Weights of a small GPT-style language model, trained from scratch on English Wikipedia.
Size: 12 layers, width 512, 8 heads of 64, MLP 1024 SwiGLU, vocabulary 32000, 64.3M parameters.
Architecture: untied embeddings, normalized queries and keys.
Training: a variant of Adam for these matrices, 1456M tokens, 12168 steps.
Each number is 500 + 40 x the weight over its row's rms, rounded and kept within 0 to 999. Layers, rows and columns count from 0. Numbers have three digits each. The size before them is the row's rms in percent of the matrix's.

# layer 2 attention query, 512x512, rms 0.0829, rows 334-383, columns 320-383
102:478523570473544420457468461491450455478532462509447546551506459506528473479560488471501530480525456465505427487585503449496478426493565495481525536475483448420496480517527525510519506426553522
101:417517530521533504470551509520528506477438435520514557520491536527485511500500496583470476406447474441526494493517546577580514553550409453517505451541558620447471443513467479524514453481510453
100:466507515462576477517489404512466508470434568510500457510482482490519514540466542520452514536533486493557449539519426485661496497481504505464445521433553408488559510492522529543475523507480482
093:476461489521493476476546527486489478513449507462481479506462490472490498436473471531505506529433525548528403467518512450606463508517526509508504481510598419414515456516476546499488480541450523
091:515578519521521474607544505532477515497412473488471467468490547484466472604498437497503531502537502468457510479531418477444453435430512532573419530471522391507474487479534482534460477520435477
095:456502550475546513451468466489509463449497492521508476520521468497505550535483576607491481519487530446607453502495548590531543565570533518418486517471471549533574469527446544442517531494538470
084:557451486439491503485481520459496502530506504546487525557497469474460512523515533479519482493549524467536516540471562506570488540585513503447466468482484494499592547518472502499543575475539522
096:483514544460542550462574421495521464505496564484488459515505482420527552524540567521481434510549527413507466550482496494530444529479498420435527507501520524476540508476480473549509543457546491
093:455557508477515512516468531552421520522442497527510507513455508485496489489530526437470508450420481514512487486410470522470499475431555521547468558452486479550428530550552487535453471528468481
092:500473515454572544444520503465483496498478511468477494474513469522462529558530571602551469446554536388547420520579509561521540464504526532496415508464548483456493467466492512514495489499547439
099:505483530450501543509502493443474503523528469612455489501481482519496535518554513461465520540567520548432455615481454448508503530558517484469459410524436516520489571460484443447543555433514548
099:410490496456446461451488456563497491482550507471528467502519485418471529542496495468491518513578462526554470534448414507522489464502500447506470510472474523519479517445501394453502481534407555
112:467513503573532460546549578529481527507486516514579467523501530419509445505503448526508538509507492488532547451473488540539474490445486515497526558457567449410539447525489488510452496558472459
124:530473515475463566525447460474507511527524475520472546497519490521489527505530534485471468480528530513475517593499534495484555510519476497463495462540427568567465540487467490459587483475537516
100:582425450492494529453491526574476479465513478475564490490551532572429411504446418496460557553446503506485553486490465493445480555438468486533502493483477552562525594469463585540501479492495568
122:530455525455467554492439466473509489513541464527454571510506502513490539480548520498478486468518502519474486562518539484502565519512488491449516470514425583581459546515488474488571491436585500
100:498514525450425506480560529558546467515501462456468511453508501530542628490540538559522554479478503438476415487499513581475491502503550560484485420531493496511493489523504539435512527512515502
098:530441511503541408514444521542532467511543417449487532511556552496575507564517425507463496448524534531466534501519456502534476479466529511476519465536498422531481467537596492530548485487503506
099:514543550548496498490475518567524433552500566483453535466488417479508438514494513550525535482529523490531492517564486537555525495396523486476424527477523465528544509481476460574485507407495508
099:422499522489513494461486559435557465494546470522545472561498545492435502521526565485465468530581532549546467478481449546409506504517495527497526602508503484517475493522457483493448553548490540
099:485519501479540447514510525558527520468483420549466529448536529533441494531548539507490506476478440516480499487511450535474491470488439511462380453469458527587508530481420522454511530498432476
099:476482464468509478488475600478550487523530440479545464548474479487511531519566466540496464533436521471464501491406505450573482410419488520465540481486470491514546479536505472479480474476546441
101:585451496512503439479415493505462403507488550498408510483473462617531425441477449515465533420464434569501514480549531445545486478451543470505490522488475531523538470486496528486549517494510510
098:445455547482518492543543513566438445448576481490504472498468593503488489570510493546513531468533548463475422517500458505464516533470539492495529498493504554548468456457468400431480557482499538
101:490519510438446489500488472513542525520555416432508501440460504569535501534453463505458454495483408486551529502541569403516535523498541448396469426443553490521518450498561479536521475498475466
098:549479526520402503609512550538513510491470454439466546493514528490470436572582556535499456549443513404556525554484557496449450455571470472487495584416470525544442519532421517482503558501446543
099:479546485526543500541513432458509537478450516526540486538454500480367522558507550441497462555466492507566471539519500517525501519545475531568497428459493440422516524530567586457449494476424518
099:439467489493482517492513536592501458562511540477429439465509484477513550464500520462532540456497532467558409473557482517540554477570496442509376564500545492492444482471509492498490583569486496
100:510493503532509506414534484551538510495547452544526450564470437437476533449522465519474446527496487490459518427487525577535452519386449471486510541515544524429461441468505458555488433521592481
100:522500542419546495510472526487558513524449487496547475482548496554501494504520562437533535491461498462488486504466449461478503510512516524491469449472453446487475488572549463427487497466459564
101:473533483482517494553459566468514565521535480457513493498515534469514410480496548507534503501450474518500445504583488399475457469536500431465528462511505512531574601544578472556512509367454490
100:532569527499539509572502594482529522558521540474421512511502532567489610545550624462533461479538500463520489515508575508416534505543559563458514532532553506536498403464433472518492521553514520
102:464560461562529534595554545473469566514546569482543496515474527469490487520542480468461483524518502562425526524541502582540483536524432452475529447428444481539446482502500544561474567458490470
100:423439435491489494431458505500479414471462497446468527561505456460548609471466545545455558503491464450530537520537510404447465464486497577481533472525555501516537520520465531464512474497529464
101:497502560521492566532498512490490557527457486571432560476451454465511531445491482493467479480485535472470471556548520483489562419466468492507579535481440514560412485486492517503544482489574494
099:517474542477521481535530485476564557516546487576399614509445559450501495509490449529522537448462441511507547469432542494555456405450504568557549482467481462484543455607574508513539575501577394
100:538609510509502484543486490472526488483538503510440500496543508605496420504548556499466527519515527530501450546485401539468506433410468464482494532474518583477422464480420483519516486433545451
101:524468448496479522471500479515607498527518459448480493565525500559533596503483473509525518501546398488485500499499500471503508556521530514569501483571558443422479525392496517448511438450517525
101:504495512528431410538479475471548541466500479440499509534495463543477546545542551486495485469463463483569490517550457496478458448584438474472511498496499517465450434433451511487444484509486495
098:540541497542518482486490547504507478504488449527560462517501536536439406521418497509543498518493519545537471519552389493492515442521493456507486515503466499485491532479504511535543450449573488
100:472487529536466579542462515540515482520532527530445495500469509460513513613483498526588421565497480541523446487490534494569496490447514600489593599555543542491524496538530471489531458493421486
101:474459461513525495435511514518548497474558417507450478509530417465504496433526539439512571513533557449442437462537547527429445538412566532500500490513504479534511596535573458507453524501497454
100:447554528525522504509497466473465499521534465473489499458423491522493505462455453537469444547519449477487481489530503476517485537455538495534521525504494521500574528465546440488464474582463442
101:457548536543452501535515560526511570525430453522495438498548496526516465536527554451492595595507528462535420456481507416446436486510531506473426537487526466505553477479549479501510507441452554
099:480479471547512542530539496484527509492489460488500472582481501478500583591480499470508458556473536497544532514535463587517494453496421518477526532520525463493470504500468576457488525503501419
101:560445563418502543415439557503510521477506431523471483504581510484430434501460478543526538560473484558484551486575492503522537533458570470553473482468454461519480547506460501497464569448519528
100:519485531439514457554448509593536529540470492523510489546485532508539554456493462446427496469516481462490471510478469491476460528539466441480473468523532505470454478496448453461542522474519508
099:517508494497574424564493605520472554493507408484437534497537518525520525512581497462481448475476480466568532502468562429496557449518470435442601476516500537489511419502525494496510434500493502
103:568475511473469479521464547447526461486520465488527496525490517500553410476503531498501518559519540539527448548505466426424514468485453454445549468515467539608534501540460452519462544543600472
099:478523459568428494551519536467575525511543491548481542475494514489536552493451509525559555509464454561508450514421526475514514499403409573502579503536486531452461435528539509468525483574474520
# layer 2 attention key, 512x512, rms 0.0783, rows 334-383, columns 320-383
100:534463491519503542492483530477547517512547471444473465480517539455508530557495589539507490493518529445440553445492466550471494549503432507468473466544547595534574530484452506533452441544471483
104:542582512479533463486543458582506458492537501561505503472543493451495444470489499506450502530519463533496532508529482495538516440550510539460511520468486398503585513424518519518514492532510564
099:450479457533485548459463499504482465481550441475495528469519502472506506556440433485554492502531525493472547496523420447520497517574501459453462508510513454430494483526473462479536476501543521
102:511503464534583493525483503508513505476479495490533500536498544471430521480424455529483451487485522500506504429478461553472484539462481490513487491529617464438522480515465580485419431535496440
095:527535551469517567525458592485510520486539408562473540531541477476475500552531510562420530463470516464461500553524583506433519525483482476490513520552459557503497451510458503522573428514534423
106:474450460481476487515545528488504521577460484449471546444406543495522428438465382446548495572543497559472492494526441505496516478406529495544531465504502484472451535531518412510516497549521555
106:517472506432469517443512542491526467527486509513452548503475536526513494453536489462513523506456507558453464515491516490475482503464488543494594493533413562579445472496497458467632482510555500
107:536469505451433430488451575539516482534543453540492547467447467490543546492513463503499479531482494467484487440509569539529543517523526551488545455505446551561479480492479481531558445526444556
110:482525477572501478485575514524522558438498489442491442532490480483506535537432438512532467523498487458467503490528475519517451523468506515516521466511580478480599454485448527470455531494425478
114:520440477419450533512477566463465529507542433528508568530482495567581507462492497496517536478458486542497549567435508510478503509521484480429514477538429573560450551507497456469608510529501562
088:601488458433453419487520532453526493509516501508486545537513492483511491453494526511486541510444551474498489568503539464423503537486500535583554542498469521476475509460551540505629495513558551
108:553529507490431533517471536457440592511512490585505529559511547584497531476537525546522494463421524500494506574477519465482507522544486486466496487565495507525545540522511542474576549527451481
074:493475517492576463604505479558533545519448471488556536467461483490517445505503512530461454520470497535480497492535482526493506414565454521518496523520497528516528541507467452493509428492447513
056:502410506558425516424529477464459493484467490451521463498532504508492520542458530577508539445505490446533494555515497449455492499435517505547430416529515527518478464534468481519568555530491498
101:438564558428555447482485450505556522511450533478504501477424446528531509503538516489502516514531567403524489458488542534538508463450520497530463455461544366447403371556536464460507520484586499
054:481456492499558444543636448494494492497497559503459450525492511455460451504524536518489535517455556477512583450488535480507450470524531483493442537476497531470568478420444545452445459449504485
102:539516515537512458505497569430543534503549459501430440490512457549580510517534477375496491521537528501518519576489496446491519589450497510531551544523522564485585489469447479601500384550486528
101:493491445482486564454580486529483522475440462487455530438487455527461472459545533499491575563480499547544515443498498471443582502538494507445446504457469503459546514492508483476568566491528481
100:436456485438478436510549446496449522487497417447518482552529548500582518493457494502459468558502506504465503451526519521411468554564524558519533512518451565472445450465478450478471491607457471
102:597515491450560486518481486602437509524442517443456509440573486484545484525420477516466481508468468472442508584522536436542413518456420466524449479501525488472560541425558469489557482479566510
101:499509539529517553483564473447483507478471496436499431453527443518516495454429469558463500564540526486533605539495486476540500466552492486502547464586491477475612512561530464500556542441520534
097:511478540568498481449523529503552473471410528528464551436528512470502445506496501457454451468492533465535461555524545467473498565418504526511481522438528458515514466491475561513527433466497525
101:455632531543507520494520479561528577512454466468497458478540508389501620573518528516389455499526548458465462528513535519476464506444557545516463472482527493500468449553528454492421470451471453
103:537448480487534484486530467496588583479465551547538597520572458525523457473469512490505473550476483493522539566461501461453532544525380457518461454506486494383575557474502580552615432510501544
103:490498455548561565495506531576424529503538530579414512586485517464450514462547556570511470487487616491474450525505451511469573556447474544460516454534464479470448559564467484478460533510543465
099:442469524549565586536531500427602477518484573516561454467510538527527525510491528509553471412473510604512554460501500529565556475545521534475520511604477535547498429572460492505473467496463399
102:463411492507518508518482572534480523554507445433475526470492520489593563516503471534539541515486510483462543454544428539555440494470534513461561491522512535561442484447447488567518420492498480
104:540468522444506458525491538406431532476448459467503512537472496644515488491442485508525477472506531540442529555478558486431478571438514605573534422537502521459520540492513498452536466462460475
103:462479513430523480490470441485461474499522529513561509456495549442556497517435513540528446543526453479507462524494478484461545444517521432502486568426469491488489548440477573507535497534504575
101:398499458517462459474483542521491488504486501466422507468484557493478502490476589560492559529558584459493463424493424488505461589533435484505497595527475482509457525510494572498469456544470471
102:623457533500541529466531412503549504471474492500499485528511439511506507549517499426493498504515539432520508416473543508579437533494535488496494494482459525500448392460524512404432487545446563
101:472412464461497484493518517494541503493478513495499435507528489512461484527400439531512518477498486565463497550482459510477484500447361538465577483485498533514534583500479515523526460446454546
104:520475510442489467501520465557561507498448466527572529465510463514451509472502558561527496498480539497534484458499574487470526460585544534470503430506552444532447469483442478431490453487434463
106:549534531517435479515463490494501552499500507588455503457485483508515452493538530526485519530477511477475451548503539479497465502448512454539507446553458468493524509481560470558538512497455494
104:507499415558507431510530481459490493465555472511478511496547553507442444548467494555486544508487468568491475532445467508461464509497561558494402495519498502450551493439498502475529470449467546
103:502531529622544477475498513522465485470526489503534435449518469531492452522545605498452459504551496513456463471549442552483476520533463523358536502537487525526543457418450478526404476468491529
099:418478492516475446537480532437442474484520454507558460521495428403452529530396466547517488483530544448537535489515484527476509555517480505474442519490524549471538531438539524480595494528484596
100:580521507463525496519456486481409563514576540589550510513477501508490427536531486492494539470527503527466450578523518492503485431552558481428591512464450556526470506508470443545448532519485496
103:494420568524535559482536538406461470557490427492488504490490493544490460449471464520506485505478482492501562514446489510560522496507524563477482442567463524527629539451543476541527529518445540
103:552437534454484538499550468439481532458467540387471538535516420468545478474513547496555478520518525381458560435454590540578472483522428492474512496475529481519537476563551517448472601520537561
100:557517497492551527456530580554555534498496550535606465565452552448519523450498476557486451408531458518479508571457505551519532533506449460532529468453459486452500554580461525594462459545550465
100:513558525458449463517405494505524533501479556474562469483528543553507491521475479531534443462488477568524447551456490472543578503456435505518529524452505515481465437481471575524511479525548551
102:500479512433479569432424464508538559497477530557462564566569464494477507497459491509482509431439491523544499505471440483507521430498515507522497463531541481552458532463415548530489476447551537
101:516419557484544510468491492455419520491513519484472531497457566430495492483502467527527442492455524556492533532490520611543576482493473495546539545464496523450447502493510532482546420568545479
102:468544518502577501507498524487467433524513521481552490430415498526503545461496507482557505503511528526479539443560549458507549545554525511490535449498455520515453560502526480507514497541512541
103:513553469512457499501470514471464469455543535492548476550431521482520499520447482453540465526593542471489466488479489441460492522478478562518478465476535541491583500413516513503532445553578446
101:524593462487427523472520501499531530497509491511504438463521493517446472517516536517544522535468546453527509503548526469525522511509554569494487551453432506459546433519506569530594453497433527
100:501488465513509538440491488523524439487462464542478411439521497475395412480489514514461473487481558535500498521497409512484488562430514569499444518489507446501550601499545542470509492441563456
106:524536479479459412610512559561515553540515532503495485470503539494416458576523460521515485495525484441498490490482528540522527528491536518500512496453501468432485417473512617570602516479514538
103:465480553461608489520477466616449533492484527500494517530518560493478425480438560517432509446517479461471525463541519510482486503521510482484523530498493508474550488536466429503488492435539451
# layer 2 attention value, 512x512, rms 0.075, rows 320-376, columns 320-383
106:482524470491507456513537554526534454489496504552486468445454501514481519536474435460446488507507495498525561474484522499508509494469411513560458461454516530482514464577530471498545423515533438
105:517527481449509497597485576520488531554417575476505503440417433476524511465433472469483515415512469553519540514547501499466497520515553480501501509472450518505506488561488501486533516476520514
100:423507538519412538488406447446420548530484504467467474531502549517520485417444476476497493507442436508507497492592414450479524525554583470490476500525521526515496512460473520593444524546470522
105:512438530489451461528435547479466511544583442484546458377519477547482516547475463487553510505537477578506486519478429515553476496463499505468481504528493483593505528550542485515479492503490519
106:464484536498427474537509554440428483584550556481499497500526482484412471467501533491520537565525497579507448522481358456431508508532555531451530514504523483566512501425522510547490448480505484
095:504469519531439484531520531560477549551414500534442496512478443501543533534540451463428561536535474522512482445506526498438478585430592509518484523436482568525566532549502454509558567513478498
097:474507508477503478395466517462527428510550487503443515578471457497454521555501482470423528566415573458547490484478566487446494532474464453447558459484541581577572518477458466526472456523528492
104:508471488462469416423541590485491472574514468471577555458478535458518474500528438455514462533458450496492496514425557524497458525505485547512536442442497517585543483543544524560469462553546475
101:506525529542540429570473450545456458536510521498556475461457445410485526491553421412472515543488509444533532523468489540512441485568476554522495506430489501487513499465577459451555459570527479
111:531544564541513435510474605575473503478531552477469551575463521483486432495525475459503489508607447515546491486547458545524589437493520509513487497544482471528500529530485500490523513466589517
095:445490479493485516514512451511444524499542524528505531483536535528502542486461478540498492503459526447474477561424502566475519427495568450554472488583504508456474458541538483568532487547512517
102:466493503514510452476567558468506520535469540451505483440481460476520500480488532480431561531517532521469501514529547455443531543470528421507578426534498546554541502423464476546496461492536557
107:580444399493527455485449467532533450516499433525496500466525500471521522489482499498502498468436490437491446515516442472527539505488483436536485549527466432472481501462558471515503479490511500
103:537481514467487423493460542521507459558510449496475511469465582529498537537451384485504566523470474495506586541518500526544565523441498509505488482518476466531505543581489439563464543459510582
101:479431422460513497490567516453485495488536529423471469508460464556476553506455560511507549471512555512496482510528519487503573514495448408456499527507492498540475494468456554519496511450499474
110:450490499516485501463456473540502498537521586497458478494469506503485546570519452522430574541519450526448497531462521503487496440469498559548506474469487493547523490471471498561492589437538520
098:531555501463552534543588473541552563603507550501540493444515546527493477616484463492551501511505498503487526483392473502576524493494491627453545480446493485497461512492502487506469451501574484
100:546502511486577516440490541485548500499472460500500495444502527501452500513476508547574416458417500467534550503519516563581499514530482501475503476517499454472491516443532507508478523510481507
094:542547491513502489569532517497455509611513492532542494488452516499479491608452467463478533533554465435568507512491547575579471514389495594466492539492511483512558518539551493558495490434509529
106:434463507479482431534459539466493506488546589514460509413444474517435486490487429484417532460581531484554502493552505569504510493480472481531532460511476501540535530519495462517471494478497405
095:461436528447470524464546545483565476413528503500535535610554511449528467468536501471509506494615542435498443496503557491543448545529447496471535566480538517526488535437515512422519538615472476
102:505538499493475447521563496426472484521502431497503531501430508506399523482467489524499541555491442534500535515533488475539497553510452433495484511512526500502480533529472498528482554446411500
108:490539494546511529441528471560500515504513519502466536480478501529592497475524427501555510576593472518444495467484445480534453457511548536540528525451497501488446517515473556469504501491504533
114:515479451514561549516492482452476460488504497499494514478512518486523446487514492459566515506501442434505511483551440511597472449488433426428475551534556473521524503522458558446508495523424462
108:506464501504491507475500542467539470445449446479499527504508467500469548571465551521525556464536600513547537508536506546480515523505568509436487573449529545560545548487432541563547479501505470
100:508488485538526448491489515479494510460542586520496512567416454522437447536514398483537552486443475503506429457506537569509455512494496493509558501525497528510498528479434512423505498485539560
096:555459501484451436499467492472451518532466526516473537576431505472525551540446459493462435571463457457418532465502487453492520519484469456525516404497514543450539472546458483546456463496500466
105:490598536483539500494543510487541538488549573437523488435463467467529450545502485598539427525474499525526452506516519528512483486576452517590550408459483521483513411450533559519481486502554444
095:539495515526514461488463483534493521436436462530534540446546493523435458495476465520526482456504422460465524506557499495490538454480502382525462469542474468498494553484542470458532554490397464
103:446446495542462525494491453525557401492521506519502508495464479549461445488525466463499499464551592553534481496480528558516424457504508512515489511424502471473445538544449558495494549529445514
102:524519484501494439548550577488477501433393477466522489537472430419522496545499501473468520524483592522551543531541624432440516530506494481501498480434516522501575552530514484472513513520474513
101:468501523521533533572500462422441539582494524526441454499563480493552421533465502476529504478503502489535431493491560460455531489437471507541496541518525492532479485471530526521495506420454492
109:533513470508434541450552478538494514508477511518453473548525525517534468496498528469548549510545442495472446496589516376496501533504540548443489508452506450469520501434503537515486548469529502
088:503568520488519500469461477560460485475501603470443551530450553481518503499564512521480439551526481475501405483504446440511479469505510453510518459465439539534480540474401518422489553455565437
108:490432455497507547467521576474560564485435409540508532464478492532486476499436478471526503438505547490467484519485524588525466517421525532582416536457510514481448484471512567486500529487468534
102:478500545491475480492419437540509486453551522513471504519515525519430604443517442496442537463441545491492524512569505567404562486494538494484497444544473499443461552567549520473535464534562459
108:525521496489542533526541517394491540487497522519520476490493493480453464497480592435473479479540513493588575533565526477447532487450508500518476512488447531506545507547536446511507514464503531
101:468532526514522523551438494572557603532490485557476526467495467469555489516499381446512489482473551464547559475500520502465533441481541561497533547506516554520510456601527393460496481506487529
098:485525455464547443498438513537479489501568442437454517521470490478499520468490578475522486460455485551589567560489492535541472469554571496448477491535517489536508542505479466548452473482515492
109:555500469497569507539534515470479514449535499490422461538569515533532488479529558485535490500547553463487475527552513486435549600446446455556475494515462498479514534570517482449487551532459493
108:543446502505473463453512551549509451512499462497500509448533447563480494562549452505506514473428504547487496532451528495533515566495445503489559517545519518512550507460507503513474501539439480
097:509494557549528467501440581452491476486509539477553515485558460526469365453497537469480486555537484493523536534503556540526517519534481527530439475509542497556527566461523560565472441504442480
111:524466515469484372485528533528512492463492484496487526507478556514474526513517494567423397463505485527586530494520510501481558532564546587546505426537474501430439547465446510523459435531489521
099:511524444469487484531497563493443521472474472514475485472489448428547506490500481443444494482562430488511528461515483523520405501459474488424529539433505480492511485512494483413568493517517412
100:506486474579491514509547456505424580532542577487524566498429509524492552470509491512449509532516541480430508481443508439482482406470547465438519494414473497498512479481524488468498500474456524
099:495500501468424472484556539524544527492537450507515487405438499493539505539494442488558456524513453591518493495405530559555439473516575569467584447482492487496466430553464470531480531531566469
092:536422490483476540522453516443553466466559535492458476544477519518465515456479443559494575480507604491494523481458561485396520488469451417490471521523477484463485487607416469471509523487450513
097:513486530507444535521442481491524528478548451447504531454409535473527464520557463419552504511584399515516506476428445418530538452471446437509464583461517532530483502512478445465510482510451448
099:503511464567473410508422501476507534574520457502436482505524471488501425517464466532529478543495436561549508526552422425491506487481460540477499504575526509557528537485481580536466487439397453
105:547422518465460532501460486457550467528505497528520562514480507520480505482487446484512513500515493434529505473495523498518468548496482603495463515440524499487526542494545477542470538548505485
112:445482494469489559501510496499548434557532489538457447533487466489426551469506460441484457511533527443562538517427558466449476471559578542504515489522505496464500457512538486522498507472525510
103:472504481500522524486499519440473540508484532454489518514507487574528491559530567543474490472544492499473489483536555484466509429545541521515490496458500508533595539458533517487523486480398408
112:489463455565564494472487477464540516442505463511506449484495464504522519564527474527516465582462491509454533517462537571528508453550491569552482439439491525430524501484546481455516456514487479
111:489494523468489526563436491528497494507517475558518460542558537483481534476490465556511522434456477505444540477518522481527495489451494580475493519497519494460535464486479487480529493540481474
096:478466490515502467577474507570439461533428441535470511532464481457526515576513421442493563527442425515571526503478467531553488417482606562482483577512478473513484476500548472473535450541491551
098:523459523519505483499479533475482461499521443506435528555502539545466511595497504505477536515553468525571479495535491471481500492453487525530453531503500515539447540492535574382522558493515483
111:518514508510472560489473474515457510438463582510453559526435464508469507430533472516429431529543492495544527458547484564482522484520553566536525514479475459455479449575438442506511568514521526
# layer 2 attention output (transposed), 512x512, rms 0.0786, rows 320-376, columns 320-383
104:525499441482535485503526435424469496489452505484559458485488570491514434479499548449463514442520470454451484442545448520566495481565437478575457474458551530478532532511504570467466495535481453
105:559445507473434462546444533519466517513483520509497447434464515522531493495457528469502453476517507476453517508507495522465565512511372495509433524508500563439511576526492537489526546501484506
101:461513610556485494523524570534446535436506513476488501515531572488506518443505503498482451508477465463526550559506467494552554481536418446519581523550447505455520497549520523554508557465464474
109:473484560495491521489482526477457460548528527500494508479483474568491524469495427466507475554542499512527481468474445530545476501515543491507523439492484517482537525502503483542514479488511469
104:439505579465531456454494547566445452561548516513473539548493495481458566472527521462441448521500551552520470516549444544490499525608678480468502560505525457471535490494511487514489491572464466
093:488530498521565477599515515510474519497468505514508501553515491509529493486534521496452487497475481539495519479491456486536450479546712505484498496510523548456540524477455507516555501539439474
096:497490429509514509491545491483486494438496445461530515508468556445466436519540553480435507493451499457514503451480527499542500495469605449485451533486549521585514474433527550504428460488447508
101:544504371542483541546485537494512470488488523541530519481402533424535434525514452472458521528496474497472547504526458556513561539507555467443473539502466510524501550485571508504485487516518461
094:486480412515559471519458479515474538487499527483488501495511480463526519523529556431498476466491462451446532416535408554472451545553431480482474512470544506450521475504521521465452496540464508
107:528471445505482427496495508452493534529529496474490539541525488496437439469481478506501486516453532512523507459514515488404491505465704529528510437436484487494528444480547505480493463503450520
096:423473529539519556455498520498463452537494512523465534586483505554499511525462476521456447474508487497526505542515547501541517481604444463528489485546488473471526497475480476530572570478533445
096:527530425554458490491480546489430471450496480472519494516447550513519461457579502495448524504526528556506509493498461531544566537522423507439454534511444502489543500480517484526556559527527494
105:527491488474586466502517473519514491493523523470436511506532494522518495540481463563549440412513500452470490537535456459467453527494499457549437515500557477503456433550503470458421517519529502
096:477479543527511464505530542453441461546451454540531553509468506509488470457500401518507478472495508564494538467515451471579522462457437476574507478485496539514511501465462596551451521464506416
098:474525446508519451496477522483463477495487487513493468485475461573502473421448481478554483478560573525534517513466524488517488508481560601482477523457517477544463459488469536555483506498491584
106:427532577452539539488480465521502431545445431548493475543478524576504506536529456511526537461524539550449569465438516486466517465467670541487534476523461496542503469443466495478481485545559515
103:449487681509544468508499498543503447579434581510548477491510521548535474549530464522548498503549521532501472458457497473534482516578423520502537468510513493423536528501505520503516476510524503
095:477468523461490508444511515451497520494511516527499515456460495496488517520487447505523472518514503501529493503502511510536538492448283465519538476496513495442483531531493541480488509467577465
101:473455487507554532518529506501457486612441456526477511491479494536540462527526428465496463466517543485492487446512484456502462507532471516508466484531532499457550532514477549545488459521539485
098:557518408448502496466509450475426523451497563530542474473537548526494450467529592480451547464536486467512510449514530482525555524517429465529474551462499528529519558493480514522479498485483454
096:514576375514459528571501480501560502398525470472490548522526520498545440520502518505501577563553486496510488510474536516461504513423539527529554485485541505524457458503498431522478465491466575
098:481523463468521513508545535511489581515473476496448545476503432471516457465506448463549457464494501489499523549488512422483460532509365539527517557475519528513478527465513549564475495480485450
102:530506685473485492500533467512528487510584489478474532514532505522515525508447463505491474560519461426465514496480472460457488460457456427503583376495467525527473464515483577438498472493506553
108:467505545573490517500498495481498482536482500538505538477528489542527530475413510501493502548530516542555459508517520456476489499492389491506469480506563525565530467537443494494525464498555533
112:478511428489500506466506574433518520454481473469510471502508512537496496495451481488508524454505499438507481494531478541555521479494640506495451533468566546485484530507502548557558446474453522
099:519472465596477449493496467427457532475531492451506492476519472563493510540529518451485460550472465520578439445421504551450504492451577451480492417454458547531500476492547461481500479447452575
097:549502438571537493567568552490525513479476476488509550523529544488448439502508550534455415499472498466432604505548455492493483481532481474524492493465530507555445438495465541510409530489463460
097:493504548456517462420488475457474483463492490459479482500476562520525535559558532528496507580540492492542474469457491552509551507505364477508555423493426547480538502583547485456483530516511522
091:474485440501424508498518506478518506495428504535574498482525503531487541472457508549509546469487491532553503540511581529518526455409505503520523445502464478477529475470490467510587532441487459
099:517495581524460603447452528503517473474493500514539441433470460483418505522472502450553513461530510473500428553486526490520513426484385482476484520464465488515479551465473525589513469482524533
094:491498455436511466558487519412433487471446469520541502499475498583523504458582531501506551533420526516563533548503509497521525486476503505463471466483537565483543535485507436526525579467451500
107:488546703569516440551487464538457440538473506518497491488441501536556497522513476501472473533525523511497472478478546487561471452545366424491531554501471488437536517501502516519548513506504426
106:554501503453511463511498514534557421482482456543468416473526497438493510492435505499519551510469483555467516490549522453488487424473531577506573505556480490528487447499547547517465394491552555
091:539501514463537466523488493506494498464560534494452501533577513476451528494475578510505416501456475502507488510486474501446534532540699499526505454497516546525484461464467484422450470476431514
108:516423458507464509484525496499537560477488458569490519430509511502482438528465484516495524504497533459424529507497451505508425458487387496534502438460505533537462501473487533503499462443537528
110:456502530443490463517483469496503470448534496504521496555484485499487488482448492538429469494462495496488540475516549552498468521445579473463494500467492475554460476471560593490493580477500509
111:513456433485483476478562463476472482571472471516519447442445509501525470472505510442471523506495579515489525518532543510459524553493535516577496551529489517468557544485519514505475515486504513
103:492500607497517458576501475492499549534524560567518527465537516477500500531500508482421496522498485463461499481460451526555472461539431428549524460546472533441530515513531520460517514505481469
092:522489533435455503428473551489465546508571526511421524488441455484480472508459422496502474448468516454521515525519458503511517482487353513514458535499496484506507541507487514519523530458544453
108:544565463497530442570504459499466499459463539467456467483510494503523485476490517504573485473536503528475458541496502507444404559469609503536519475496467546501483501522491475496494538507502487
098:510431467500465536552515475506481482512472459488531511510467442455520551509536472537521520530496458493504480433512536494514537502429574496475503527515534507554508481463507480462463495483475485
106:492523375514465541443481542510503521484496496438512531507478527469498443510533477501476547512487522524489472499577548489496560504497252484456525537478437519501551495513528495516501508503577425
108:604478364466521504547558506509466520380490486535499502501486493473422452446493558546517448472458438517575498478510474553508530459558507578547470528459443509458472519540491538471504466443464532
094:516494492466525469470474469484468498498504523493500472534517494526473494448495511444510498485484494461461517484537426514486434512540613489465483483450584484521451501513442523488438518501399553
091:489544522556478610512505517590519508538512501505531495501501520484498543518541576495489496470534534506489515537491514486454472482518570488434481502517446493563465498453502481517508480485477528
092:441430418508483509465550452418457424520505518547511506453426532537535519428479466528498524527579466494516450462437485560530476482510425495536512462473506487500514533498502488520471564500493475
101:534519465531440471526460451513507510454522474508527497493455514516522492519491500560504542539533494507476536471484522514465564462397388447507501498475504526563477473514500554466498517469489511
105:532556669487504458524488436481546578511556517503551538518531460480530478524496512483577511495453485393476520489475491481481465462517479466524532457493541543468458509438521516475478422462417502
101:471507489500539434489549553459535484570473531515449539485516408498499512486441463539493416540495509513521468498514454502480422477519475457517562536568465552484537489505479531543482505446490472
104:475548370503510467511537502494555529502516508442487578475504457462566443556498486497539517487479467478470476450492514489445502532456382464503534540549577559471552494561534542467437462530484465
104:487522631504510454507484514538459512489539546486442470508504459474485431611532489429458486475486513403489522572472495523527531534475413476490511564534474421473526566520563515424475516520488522
100:482517423444528521512508503583507485459495513469513468466505593493503487592523529477487576454548499459479481496562499470568546453513504590418526537493546521535558515493518461434524479534476518
103:395504571477522532491548488414534467492498508482498520503464458526541473577518496493546484478490476534486479532527537536515438523494618539497515437482564559520459480530488474475452568486548577
105:492554586459498533452522486552555446539442550485530495561538529491495532523486466600503538424534467535492512511466580446505467474516473502522532499558541463496488495556484520529507475480460449
102:443444606499578488495480505482485483539504528526469541536540493530464541534522490458495451497473470483510482485504438496524474470540599451497451479520539467450523468513487472503499500534451519
101:477445527506506492491544469522505432509461473492485487533508532521481530491470471495475484496507491525568471436474514505489466493466721514515480469470567523529492460449473532456450434493425506
110:435493428438487488473527472512488539493490479520480534499506476495458555481505530480494476518483526480475514509472538519438560515464496547481551489521468545509499527563493504465429521499506552